Part of a small language model's weights.
Architecture: RMSNorm before each block, normalized queries and keys.
Training: a variant of Adam for these matrices, 4435 steps.
Each number is 128 + 24 x the weight over the matrix's rms, rounded and kept within 0 to 255. Layers, rows and columns count from 0. Numbers have three digits each.

# up: layer 13 MLP up, 768x192, rms 0.0715, rows 254-373, columns 160-191
# down: layer 13 MLP down (transposed), 768x192, rms 0.0698, rows 254-373, columns 160-191
# gate: layer 13 MLP gate, 768x192, rms 0.0795, rows 255-374, columns 160-191
up254:104124146110133104151150100072109102125128131105116101159142149144134102120144104145095098147133
down254:162145127117110167165160124132119149101106117167109135128117144145114149149071117138147160115143
gate255:161084134138094083122138092076125106118078135144104137081159114150141113063134051098173096120159
up255:154112174143127131160088158129170090172181156177124163127120123112161123140163132121129170124108
down255:111160158116127090112141111107078102137152113164137126074176111133154154183183141147200151145135
gate256:126125100144142099123172076134093159151136128135141136125141116136131151114121089108129114132114
up256:149099120119125104123093105122108135138147129192135140136161114132119087152098144112098152120082
down256:111147162086103139148128039102171136142146145130145161119101106138154102117068136109050086149137
gate257:105156127144121126135151122149148155074100155148127100153155102130083164118135107158122105163165
up257:150093130113137092173075121157119163133140151132142156111118147171149129128144125129131116098131
down257:129128131128159165133121122117144141149095132104091079143143159152148121104064174132141160141131
gate258:122113122119128172118112138112094112135121093100129144120149100151145154117154116122186122143089
up258:096090156182144153133113143094114136109128118063138121089147130091066136121122140101097165126130
down258:139152154102121152094122179141118144102110152132126170143145118145104129145128148124142097111116
gate259:119119139121144105138149134131128138166125136139132101138141121114136124097112113157158132109135
up259:125139130117122103137118132091113139177131117135106129159123097085146108139146138117153160097094
down259:110114146117099099134118135121106096155153124142117119093089124120167109132122118121131125108111
gate260:160154107104135135133107107104107115159117118073133118138113097109130186156128082076133105144115
up260:109132116103151164109143093084160129141125114117177139143117158150172134100103107168113120093163
down260:153137129129118145158119136145168126142138089138170141141112100161115104095070134102058161154157
gate261:133103093185112154122123120128147104155126140160135092124129140154122139119106141139154101156126
up261:190148140176110128090131115132167137139159076121162105110096111093132090099128171127153124098135
down261:145168110123137120086126131111066124163145103138142150118138131117164091117142092150117114107143
gate262:115108146173089099143102157101097169144159135145171116121190127148173122113096119143134101127142
up262:093159124109126119122080104136125172140091126143120166125073142153183119105163123153118114160115
down262:168146108106109141135106148144126151113136131144159094121153090156153121105043162160157097155089
gate263:125117062132113123134122124125100129071125144146093128123113130160078129091131126105148149162122
up263:132142144117143160183115134093112133093138139125120111120108121121116130162149121161125110094095
down263:082119196153148103142138105102149108125124074116180115154142128140090113115127122148132179169121
gate264:142100102129135147135124139139109172117109139120113113170133113110132102114117131136177125121161
up264:116117153153122127114092111121117097121140141167118123143103106160127143126147145106108130115142
down264:122124146136118092090141088088133117129138178114135116126127076129140156128097137100139157144145
gate265:142163121155106131132157108132083142140149140138131124134128091118136139165119113136115102167145
up265:123171138113106118099125106142105126123124112151127144124160157145155111111127136109128136176174
down265:144104096124094103144119105128129150136155115131115122118138099100159101137193144094148087120115
gate266:125101109094133135120129109108097162122116149117082135115125171155138150109162118090173134160170
up266:112126130174153130130136163107151128116110102100131117097160106126136122132120110154153129117117
down266:094118125168151109124127193123116143113124138124138119126127152133149130114000135127112108105142
gate267:124151168116173095149128103097129105113135173134112153125140150118124103080093107106141123131136
up267:146094183149115107162122152148127117142132175084093105132093119109132131096155132128156098129137
down267:132101107123154108141156134102147140164070125154140105125105162092095123121127128089151103140120
gate268:120087101119133133119158120143197124159125096127104120077104112127137117146053120158154152123127
up268:113154168153133115137140107121135144152160100115137124150099133127127118158137121127108143161141
down268:174157131112092130135102121161114171129111105118122102137114103164151079139224174142140128163132
gate269:168134131167097157079170105171146120090100101107125088150112105124144093135120132086122082120131
up269:186135154132149128130111147156118128130119120140127136093117140111095089115142114158118110146143
down269:130104107140102116142086115131118113119153178094171137106134119145141123134161132125143156106120
gate270:142159150123127125139117120111140132118118151125121100148123147138125117118127123152126122097104
up270:121149118112138096110106095177122121118129111099135178147115111167128152135155130134123103154111
down270:146129132148137154130134104143119119106119095127156128129128099110077126105141152124128150099169
gate271:155129108106143112073174125127109092149119136143121095125164130155105169137130146127153142123129
up271:135130132133131120104127116119124167188169161137140156126126135128114109155136124167152152121088
down271:133094135120159149106140108144128123156154113104136132125140159105143135110150087138138126164130
gate272:124173117135102122128137150099098129122087133126113134120149138170144148125146120113163144150099
up272:107121149123147143101148116089127108132111160104090168088103136171088156118153123147125111137146
down272:145110080103152115128118135143119144103151134129105125131142181102128159172096064145130142127129
gate273:125097101074137126151155160142135136113113185127108144128123141132123124080093100098120095125128
up273:129131147150101103100108110086086151111121096120115143133094146111077129156130125118126130104122
down273:155160163114124125089138130131125122085123108107180125120167138120139140122041118140126108165128
gate274:115175127166127084108125114127129120124139123109078120111146084136129151140158108140150137159137
up274:076148141107176161129151113100123137087165098124117106153118168142134127137109131135131210124101
down274:100153143129103146116120087092134145144150125109131089084098103156126117144161100131117118100149
gate275:122111104146129120103115132065092072095158161128117146165167122153107160102109083145161081133113
up275:121112131140120100116170151097103108149114100128112109123124110116091139099134150133114153151108
down275:096092108124108105104157131120098125100097122134100141149141127129129103136135125107117109105062
gate276:168067136158156129134181158110106153127146148137131106070173128102110146112116103091132110130147
up276:123117134135123110079112159133089125128116118117092165104122166130122149130113088156121129135118
down276:112121149130156125097146099104143151145188148119114125103169129099137188149244168129108108127168
gate277:120105099141120106132138119158093134134144179142082142129114112133166145159139103117104116121147
up277:114158138118126126111139131146143138095099125073146143175101168156090116135138106160110119122174
down277:138126110115125149116111130155119115176072134106138141144103119109096103125089169163114135141133
gate278:092158110165152146097094144095108098130167119126153117146063163172099132140103135125147128150099
up278:087130139173159098185105187114143149111135149099163161143108110110137096136129128089115147161144
down278:134111089127124103114142095118115170094104131139112125134116084160163099111150084129155118133134
gate279:129128151149110100080157128118116094122082155110169131112167154145135119116130115128137121145118
up279:067104174104097126112096124173106092067120116153099135103098155109120087092143114135118155117128
down279:116140090131091132132103125148128146118152155115128120137122135122142089123219151123122118123157
gate280:176156111147152126136126145105137122069112146135117115133141157163117151144117097114136138116170
up280:125119120131098157101107133125151123143074136150164121162083083151132102131136126129105115139116
down280:111067137133105129150126149141195116184113115111162140100133096150133133129190133149093100130131
gate281:120144123131195098124140116128106098128110142123124137151128151166155154099139100138153137146142
up281:105146116119130064126127113103110111144142127108134140153122158141122115149146118110101126126139
down281:120119139113105131122141158128113152134147113103130144128098110096139125147168131122118148146134
gate282:168126127116141129140138120155130135135148083088087116127136093134125088124123135120146158110105
up282:139169107141129133101111143137121088131142139121140105160161103090150159123167131150103173149102
down282:115141127116097126110158164113104100161092123118076112124124170145136104128211124106117150097090
gate283:124131179141134109127108136140165133134109193152098128152123122117128147112114127132142133150159
up283:163151114140108154128150126165119168135107132135113177144171136128149126117100123103127097090168
down283:149137156102159128164137118106146107163112144156119156116146141146136100092113134117168143091093
gate284:094156129149115153107097098120137056137178113113110115142141129133113142054154110127162133123209
up284:130155130132108138122133134115124124100174142165118146086119127104082110109121134160115134096178
down284:133154120125126133139130149141122124141135113084145155139149117136166118099137096092132134092144
gate285:126099135127126131072108130128150120119128138188152126111129106134139114101118128154171178111134
up285:139102103128115116201166146129139095086105095122126125100156103128104171105099157093128132124149
down285:150159135131099080082038149118143128158122113129159142105052132139147096107108128122167166104095
gate286:137155170187128108105129102127140144130114139138143139144123101179122133115111132087180130159134
up286:097081126096102068114120123089137129126132143128129138148068128104112147131122145114124090123159
down286:123108107156138134124146092132103138109117118121167133073131138147113120134124136105145121146124
gate287:159113161132132134088138109138075111117114117103115105118159089159128154138163128130148139169131
up287:155110166128134159126119137133153103114117135122161159118138155132066072120107113129161114105137
down287:158131133150118120137111125119126110103113142076153125138116085100143106145016151090153131162119
gate288:178101149175105145110179107142109130128131112099154142123147125089119129095124135090129109123114
up288:152106118110125098149145145123162140124116156097116133128117089126141142113116103120149139120095
down288:112159152129156121108158145091113122179095101095127136137121107124126128152085118107147104129144
gate289:083055130112123124153149148143117111061092116123149152121125167169128161116120109097165152130115
up289:127115135127101164145102085092150143144146103132141119144148123144113153135135096077105130096096
down289:141098120156141126166117163143149114139113101131113151131125129115146114140152105106135119096160
gate290:153132121138141166121091115106132169097121109116091146139163138140073142098116135125162070134130
up290:177132144137117128098073109145085111085176121095142123184162148120162187106147146119106148130092
down290:136186080149125126108134142113134124117147128120157120142123120088109155109021113183117148130135
gate291:122069120093147118169158150114159128137096128101130131130136139214142135141129107144158132120128
up291:152176104148099171109112109147117165127133124178124137142122130105126123124099158123114125138145
down291:132104144091135127153189113140152133096131127131140109127119162128141134151115169140138128102135
gate292:155130145171147150100115133164178124105076138098094163118134094137146141111148129088170096130109
up292:165160132125084171162138132128130196114138146172097169126085099086140114141173125141115108147123
down292:116141152153134130161156157103124129085108130131136103148116154148115111111144105166124125111118
gate293:146141170135133119159148152111130117097093154103128130189128150131083108108066094146156077145129
up293:117142149124125105102144117147148146143130107167136098143079116177123119142130150150145153131124
down293:150146127114138136113115100142109116150117091146113129143146125095123133109103147169141091152118
gate294:136121123137121153137124153123137136138108162144123118136126150148102120166100137133110112131126
up294:140145114109118110148147110124131119104117150168120128133135143099145188112143134146115136158163
down294:177100154098137142103142132103122120147130090099136097124144129135076112132077104092128126126119
gate295:125106163163167132108114138143121154118137089089171130136113165136099123161115083143106154153120
up295:134128128131104118126109139116124142146116135103114174152145131093050118118108143113124106125145
down295:106099098106136132190137122094111141109159149115110133133167169136148135133113106113134131112131
gate296:140159155140161081134152113145104099097149146097162140134132151137143112130134096088087158132135
up296:183100127130135136035105138139103115140147116127126136147132139123097091121153131148170101168075
down296:116146105112137115137151155122127144144144114121117122136112161145141132096175140127092141141104
gate297:136113132139159180125135133088108141129122087110095103152165113136103124098108143150144168111116
up297:158138117100138173153120127092109133157123111145114129145143098122139135114122138120152086153142
down297:086090103155157102133137155069131105102125167144135120153140137164051133134104107178081114106108
gate298:129102102139154125123134097140138154090102121127150109089119118130146148126153155103155081098117
up298:086129129117147142077139106127127143102091169078111117087149116090161130140124090153151121150123
down298:142138108131112153111076134090116153139147117179153114118147157106128118144064121142164116155125
gate299:135103143155133118109124147126123113138127153147109160122158132093164137129061143125144131122141
up299:110133109073148119189148123110136150142129077149101139116104132111127179096127162140118119085115
down299:111166105136114120146083184102127112142145135106103120150117139125106144118088150158116090137104
gate300:108121104122161120066142097185135137136126122107142132113111099162152157146141122133143152142150
up300:164110048094140141150165122137149112140129126101153061146129110115147122128140117165121175125153
down300:120104115130120118108095166100096114148170110152165093107195150109157113140206157093120088152145
gate301:127139145120122140124098149078132133113101113109136111126123115143124155152123127159177112139103
up301:146144139141097109134085120110130095115140088135114091101151144156138142108168120178135119150138
down301:119117148167130095147122156127125101160133122106125159118107134145171140108120108133136132114146
gate302:138095082073153117141103133119133131162153127119175125142103119138126140160112097124188052175129
up302:104158122134135166124119120097118130121162129107116153134146109145140137116127116107114157147165
down302:134138098142141118109120124154147151157114133126114141128164123145157164101177170126201184143141
gate303:160120154106144172117127154100125100128104118110145139135121096139114129132131089146168115105141
up303:174110124121124082183167119162111096088154125135112143132162101090110134147109150150072115091092
down303:141104086121156134179128199100135109142107101158162112090145107165118136101164135121124137155137
gate304:132132141099126133127110109102076135115119122069105138119099133164141120122072182133095124152163
up304:109111227134127128128165122123101118109151121133116136122177131160114174094104099153128076123097
down304:121113125091150118127148131141146175111138142115121148090115118121177154112123163115100125162084
gate305:105144191114105173141190150129127157090151164119069138112140130152094143120148113112152091143137
up305:143138106099128142118159108121136109125186136122153126152132136125153154166125151120124149125132
down305:085103139114139130130142143160110131117121148106168113133117136106152148109196096125134139130118
gate306:156121109116115172116170118144114152156137107152111101087103169165127129114143118091131140132156
up306:138123124136071113133124160136140120143134133128149109107164136098133153108111127115127164134131
down306:147175123133107120158107110097114109121151141088177121125084136187112152108068140150152135157117
gate307:109099141124121105138171102093132096116076118147114132166108113137158142109120115139128154114136
up307:123134060103132134147133110102115155134109143132137102141145125129163135155119160148100138153143
down307:145129073097123147082150146113139091135105137123138113123154099151102151131163125162143146106109
gate308:116114144134156130140143170149156131113124132119117074103129111123136112097125114132147128120161
up308:099143103135131113127119170122157128115129097132120068122131110103097115125135158115135110120151
down308:112134101115103160079133113100113134164137110158139201164126110115125112127223146099132124102115
gate309:103146127117119126120166197189126159101133114133117133094096094125141125128085139151118126158145
up309:153137145157127103116133143133106140131124157147141103109149123118115108121135132177132125176123
down309:093128106105114139125136170135105137142103101129110118139099143107132127117171139100144126155154
gate310:114104140097162125116089124082115138108133136083144152114125125108215136123141093132105089126114
up310:111135145148143112141101159140143147155168147142114149150116149124145138072107080142147058158108
down310:129095176140129112157131088120145098137180112128144136096092119100126140133129084139109155138121
gate311:130091135117168125062141104124158131132122121141164145082124100157164142128159086156177116121154
up311:082166128122126136119116142097094135097103172125117059116145141112084145137130174134114141095103
down311:127113099121132142112093182101174100125139095096149137136164129141158095150184134127177110119126
gate312:198055051148105144091115094142139150136076114119145105095161169171168098122116100123142143119122
up312:162115132114117152156142115149135111174092113128095070105119121123162101108153120112116108127111
down312:124083080162103134133123148101156131119097121114092167105129132126139137154100177107112125127145
gate313:113122122153169116142157142098138091105102178103159121108158135121118158135121149155150095138140
up313:171149094129118165101130140137144141139098102117137128156098120149138141089109105126152128156131
down313:129096107145178107127106124126107116143107153155173110123123118120114156159118125125138157103140
gate314:169143155120101169108106109077144090125143108115103084133125150127115167107141141183144067170134
up314:115075167162091139143167138174126106083132095128094141167106149089123150161136141095130130106142
down314:117123099181152147120137102115141162139157161129102119144112132116109102147000165146117117137136
gate315:151106132173072089123130125119140101138153127095095115151145095096170103112097123137135115171114
up315:094090116118148168127150109107121105101100087140161135130121135142122139123157128152117119140109
down315:140149135117189127087138133135133126137128089136126113144161098109123121133151136117106120115150
gate316:153191093130125142096116116159100158164146139106154125160080148192129155161127123110145142155119
up316:128109135133156118136177165124143095098120090082109153096103185130118171124103096099152120118133
down316:123132117135130116138130075101128165142128144156174118159125139189115119151038172125107158132110
gate317:097153085140137122174122109128134144159090148126118100101095136153112123144118118122162143156149
up317:111120094123134105138132118109101108141133098147136101154145128115115144119132137121110094162125
down317:099142157135099147135099154101127128076145178160142118188154124130099106148071111131095137099094
gate318:112128133137136111125178086155141124112149153145103103121127107155125139170155130158137135108203
up318:125115140114145111193133105093111140115121078098153167105160183157131108086109112133161124103120
down318:181145137146144103124131112117128149149092144158126147117110126127112136108130081137121122138122
gate319:083117127168140160150138124112104151110081105134118110164102111142134145082144076145158118128127
up319:188143139095139145155133154162097123127107088117141148110123160105091142146122133184140136115130
down319:136149128103130156172124135118143124146101099133116138139130114189133111098191134128124114163134
gate320:146124137143105131106165150109139114098108173162180118131156102167117144103119093118120078115152
up320:156103118168187106155115139173110131110138119094122128136161158127108153138161138160121106102120
down320:129163120152139124158131133099085118139133121141157103144127144120146163119086172096133157087138
gate321:119123132145123138113093129153119125167121127136144115112117104122124154116131136092156125147119
up321:109144143098113141102126139092182111071135121113148157110142158126132067145122125163135121113121
down321:117113122104146123113124148160149144072115141141123136104142129145093130139040109153172112111137
gate322:194083113148120139119089170113145180108107142139137091117160154151079136113082138093147115159155
up322:111115110095078137110130140160179161128128134097118139138131159122139082132110116132137077116142
down322:155144130111094130097115106113121144122107144094160120129087106149165132123179097143068135128152
gate323:106185160124163100126147123091113120139132141148120135100131105152139156138155089145124131121144
up323:118122114141167149129113156121124157131091082142178176120107141100129174150141077124122092122081
down323:098111140127127148124083096118110158128109129125150137152077134132117134126166133120169136155122
gate324:117105141159149135149138120099092143136116135093088134170159163131103118115130122122170121141142
up324:138127123108120144095148161123111139109148147117155147102133140159119151088109126100161141119134
down324:141168168152139144138138064110149117091136116140150138177093105148131137155116105128114126145158
gate325:130116129118134139113166095111129110175158144168105137125106123128110148133130120130119128127121
up325:136117132162123120079132159149128127139093169140118099148116078121105096104112169130104122135149
down325:131144113153084148090145136089148133181148121121113135115166088111149128137148128099139157137118
gate326:164112120120129145155190171148091130100120147091131152130140163155126150144159165114140108097138
up326:124099108131116191112187108101122143083146079108111147116108137140103135139131146093136110160137
down326:129095155177110080111110118061206148143156110129114140114098182132144139103136116155194089123125
gate327:130127128132117151108128113113118113159088109109111131114155112104111142118115153118103120100132
up327:147126141114136123143135139148139147140140116136151129137170101118143087139140142086173116132069
down327:060109130136140127121095111121135143151101153154171128168089152150137123107158109106117159177116
gate328:134104102147144140136099135095112175075146127085100132181148088201149120133101122128193133140134
up328:112106097131183157137113131122167147087135134089098113104153108138161122143143133115118170150103
down328:123134120143164107081159120098140166172110113121134164080132161138132102145103141141108153126128
gate329:083144099161125092152124137151135146120120174148129148166109116147156160158117122131147153136109
up329:115132107139160094130140095168115116145108139145147129118183138129152157159117101128122113134132
down329:144135101101090129125131150130126113100132114164149148114074087162128129146142134139102134098127
gate330:086114113119123137086133162097140111156122186143167123155111082171115142142076132074104096167163
up330:115116127100132090146101119140141135105114149132166169146078129082155139102134114091160119132123
down330:103118152084122128091121158145161164089119157127171130155130119148145079155052130160126107122114
gate331:103136122114163148114148123133151158147135140137099092120114118137144146160154132097124111114116
up331:108161162126169080202133089126120091165136084113146129124123122126109155129089114103140117152132
down331:158110136089129122099126169132100121153127163110159096166147118106109106095082153169142170150132
gate332:079139107143087113106099122174115123089117153117136141102121142119127136152125135174125107138123
up332:152139131143141158099142125108116109143134111104060113149119082135120201122122159073121103175120
down332:152143134120114133141076120118209115114070132093137173141118147134138103152155139155119136105132
gate333:116119097099144077120140157138151112123149131100126135100157096147110158126097141133144126083116
up333:116122133119128125089160139115121151099128145130147096149137110111122133125100084154144138150131
down333:108090114148132103138121151076126141122123150132157143119126106163151124102039141116095084121113
gate334:106121146137168123120119110178101117126125131145183122133140150144163116114136153131158087119157
up334:150160097139104129149109145097121100125143112169139136104170159099092132144121135141123152132092
down334:143140162140117142118152114157132142105137106113153126129129140140126122142005164145112079095112
gate335:121112100132073148118116127141103124141120110137122076168126090160090106167161133137132137147168
up335:121063135137143143115096144139145155140110096100172116107095133119135101146109139145124125116128
down335:130137093110113155124103160153102137154115118162157144153128079150164116128140152125083126128138
gate336:109126117129174155169175137107119155121104153121115132145189105130154149102168119137102169120131
up336:119113114160153137129144108169144162109141132108132121108162101076146145133150102154119142122138
down336:133128154132118129126144146147103145102117115123120145142119126131133124137255140136110145107105
gate337:097100099091102119076144111139135132119116149126152140110136098123143167089128072089141115105123
up337:118145134117160116129156128151160088112182105140153088128161084140085107109130126069130111147092
down337:139140152126150138108138139143088156111172154119088096156157163093189135100105100142165159107100
gate338:109118126109079154136131127106155137123089120140092072114157113143159156068121125123132100177140
up338:158105182146132117146146152160138128117147108125124118145135112153086093140117085138140083129090
down338:133115153128115128165135091102132152123113120122117100127170138150174112115155099123126077161139
gate339:143140117090121141138100141185095136130092114106100145129113115140123128125144109128136092141115
up339:189160134127125115118154149111100103068130103087114161123118138150119153140168108136082112100128
down339:122108114166155123147121152116128142160108170112123124129135140101081125135134136158172114096119
gate340:141134142116080118112138104138123135122160124122148128123147190112102157108169128119148113122140
up340:140120148131165150104164147120115160119077140114105118097145154122083132121127135143136156155156
down340:156149121126100116133119107116137106112169134144120132138123135112107128152050130157111111097146
gate341:169124151113150134147144114105122155154127097114098133106163167116144090142143110109112111101163
up341:099120103107109116142099144076095132156100148099149137136118142134090131101143123105138108147115
down341:151146109127153105135128139108093098132099159109158096156149137089135124131038117114147185106161
gate342:116142127164129141082144141102157117122136132155124119133144132141150118092052162106176126166132
up342:099096122156092094110130148091131118155141134136149148145150133139111148135060166092116149117115
down342:109130147107135124118110120159078140122082136114082117107135115150118117127255075123131133137141
gate343:151129120133139156123129132108125120081138125141147150114133147144123129098147120098149111168097
up343:133119123099117127141109144143128140135160179155146099158154112093119079142095118134154108103121
down343:160159136102142131102135116107149137103123150132092106135153146112140147148078145157134142157105
gate344:137117084141143121087117127144085157110109143063169154149099149158164122106093088117111127107097
up344:127093074113144126130139109140127153140153138103087110112151150197139126136132123130150098133110
down344:100134122101152129096148077161110157130117115122197167135117105117139171145196099148167154111125
gate345:113104137104103137117113157128126115101081141132136120097157121116171128084103133134116120086183
up345:111101132116128098147106116129124120121122136146146133096118135113171135084142134113102109100146
down345:113141098120114108127119141123119154154129121141110126119116098113121162154114138080110126101106
gate346:111158131104089108153127114072101088150104100139114103153108127149093144083115100131168084162123
up346:061127124143089113104099110170132112150177134149178115102133144130154117113129120130138155140094
down346:122134149133139145119145121121157070140163140135097133079197153116139123105132175114167167120116
gate347:125133101102115164115133143107143127127085115097114145146119122113099153088087094168120094094150
up347:139136156182159106149112105074109177171160131086128154111154156107117097128122130109110130111105
down347:114064153120123132111116143152139138120134122094118111117122135098108131135094151106135116162138
gate348:132157119116141124101129141125129096164144152080131154100169134128142087138130097117178120090158
up348:102119137137128096110117181143145136143137137132120098120117126172140103165128140123155153130092
down348:098128139114104152169110087130154116149129096153079152118084157173094082154151125125093110137131
gate349:135154122113134134121135105136117111087131128169148177150152124123167155115126171095142103106115
up349:146108105096143141137126102139128125128120104110093127144144091174096117106142148158168119106149
down349:115143132160120136144130098123125113113134155115125150126142111121093109131179093185137115140126
gate350:122125151168102107105076131136097113077131104113084166092119134183113096127110127113147128138122
up350:172137117141083098153127162110120211076094114132084176158162168148109127183103091086128149129127
down350:122148119132106116197115129130134133150090102161158112129155095111146152144247122153152098141127
gate351:126164125160158151143170155142152121101127142082119099140147109131133140127092123129142121133130
up351:110159141116134111127132121142145135128149131110091121127112137088143152164089115120116138126092
down351:136128115156135116144126123116141137134123118130123125144086126100132098137170140120127146112134
gate352:138062164122083122100152154161095140101166149077081134111159129133160123134108129171162131170118
up352:109175107147142129124120108110122104114161147105175126141107120190163113107122126115124105118101
down352:106082096141090148137159158140147140106121148149129103115164151144118139139125103134146169146115
gate353:133145095158134138144108139116126094132107124126106128162113163139084157081128088127125104142129
up353:123151114174117168157114135149151137154131111112127104160096125095145141115121134079113107134122
down353:136138140179135136107156088147148155146127089130092123098134122099111160130122103154139152147102
gate354:091122177151121110091136135154111141138145109130109109109110138147178126066135109156124144102147
up354:111137152150135158135151133135129093161098167145125105141115161139098117083107115169105131148148
down354:110115143146126094162107108133120110179164097091132075129139175087181126108084153090118142101100
gate355:150136079077104110147161176094099117115140136149117123101114143142135139130116149131118143116140
up355:174116131131127114123122094129158129072126119140135145133112177129078152129076119109133123156134
down355:101146114124147130136146116170136143127156161144140122157166113128117164130148118151087148070127
gate356:119125113151154174155153099116131111126092118127128092121175126162127175106142060098138131121149
up356:123128117099111117167105123111129174102119139142117109131145102105126149120146095127092104177175
down356:121160146137117139142127148107130154128158116151131144128131110154133134135194137154103147136099
gate357:113128101152157135133151159081101117130047151101152109117143140094130141085121147108151094177121
up357:112134140160141140135142178157086181135109119129120111142126091106131196054152162090155083160136
down357:098123130162108108128132122143081151131103110127132140121103142091140149116163135105163120157124
gate358:117129117123142105135151149116135167100100156133122142125111114134121147150046148087084173127118
up358:144141175159146107158098116173135088100079145076129114069069098129149089101092129122150123112128
down358:098177099149145114136138137124161120105123109150145111104096124122113126116185141110135139153149
gate359:155086122116142111125118146115140179120111126139128151080163154102138150102145112138154126130140
up359:133142141158118171117126148107133152104136151126126114167144109138120145169112119105100114126160
down359:103132164141092098096121143136126153106121159127082132108144150121106150118118091138132117123108
gate360:141157142146134131090184154177118113118137140137116091114166153100153171122109130142150101135135
up360:139112121134111129099084153157119148150111115132183125097110163154144091129115115168115092139105
down360:143142129105111138152104116150134131110107138120114115138106143131112126138035171138093128109170
gate361:123138121149151116140134134112096115138160102162107125134134088095144092076137110117149112162128
up361:131148136151110167134112156158124159098086104128072119137151143159113125099100117147127116128127
down361:142144088122109111134130122101104120136115147119144120119129114136114125176115171147082126090141
gate362:163136115148147129119165108105121133139133128110111161150124128138092144134096107094116146142102
up362:162125138165144115109146132131123173188170177140105175137154174130109123119090125128138166170147
down362:147120145117152122135145132137106114135120107109125142116125103135140165139166118093142122116112
gate363:166161095107156154107104147123130115121114156138111106150140155116150103113090126109139073161150
up363:140145113127091125116144115143151110123181091135086138097156169127096095128122109087103105178081
down363:108098104098117122194186132119083105093124133094122125136142132145111112167089125127089143152101
gate364:126112092106145133105178118097139122088132122104144100125163111164100122103141104157112123156135
up364:106116106138149109109135133093113095154130133106096137121139146125141129121127154144149140158136
down364:111142162177149146153143121111112140166089066119134133139132139169140099124108072142150112157081
gate365:133090114125198184110125130112133097088142127153125114151130115130154113096111047119170110134090
up365:103161131109069076139085142101116158130137107111146153132106151144147131123151173140131133108156
down365:129103123130168126094132129154117133121162139129123149140139131101126117127086085106119130131075
gate366:097147104110154162215077147111117099136174123113065080109113137113106174147123139141178095101094
up366:143118158144151098151110133120138132126112132165106106115129105174143121123106133132149147122154
down366:111088122102133112141104104124163126128111119145159098163143127151119134076095119187129115127138
gate367:144147144136157119132133125163137119115162104124076146110125105156134136113108141125154152168149
up367:111141111141119123094141135142081134126077123108122127151148163092143103147146120191110098108123
down367:151099105133117138151150128114152131111110150135123145144139073093126152126140104154106137091113
gate368:144113134183128166122146154130118138112099134103120123144134093101103143093131116122146104113122
up368:120125137111127141172146098143106123111151166121137096098150156157130122149124125106128142141152
down368:142118107110149135132134125126112133147112139091124106125165112121168131106039103148134141145141
gate369:134159143159131156159147128117133177143049139115134120101127131121139169086112124113102086161197
up369:147149124118129145156145106128146119124118123101154125159102125152176145159102130142114141175115
down369:159117152118144151167122112119129084120135113117110110146111136123161114136084157119123127110132
gate370:164113140197101152138117128155156111102150140125121068129153175101132098103118119178117128156131
up370:172100139129199106098125121132127147095154120106104139118098152147107128124100143103147118099115
down370:105099130099098127160098156115102152114103160127139123159147096101145116137174152134141167154118
gate371:132103150108156118093117097113134098141128143096119115144173103212086173091137105120117134168143
up371:113156110157151108127105112138167138091133115131128113156121127104120148152118137153148120098085
down371:094109121119128150111132116147113143118133121157142123141156079115156130105148117148170120135126
gate372:114140102150145156143116134190116177142121163140130116142116105106112146116139096122132117179144
up372:082143113135121141143131112089094126086134089129135071112086184118170098134132178122159135101121
down372:137116130134109128076138118109116105119093163126101136129127117152124129101110121135110114116167
gate373:137075160089121138130148122110115132097106127134132105130115141153150112138145121148122115116109
up373:140100122107163118110134118149139088138137145175118158132111131117141153129164122147132130127119
down373:096113142148079138128158130115117174138119101125124129102147132160115126128181132067147146114165
gate374:151162132145152109111157147137088162138084156111152133117107143113154131172112124094106126177136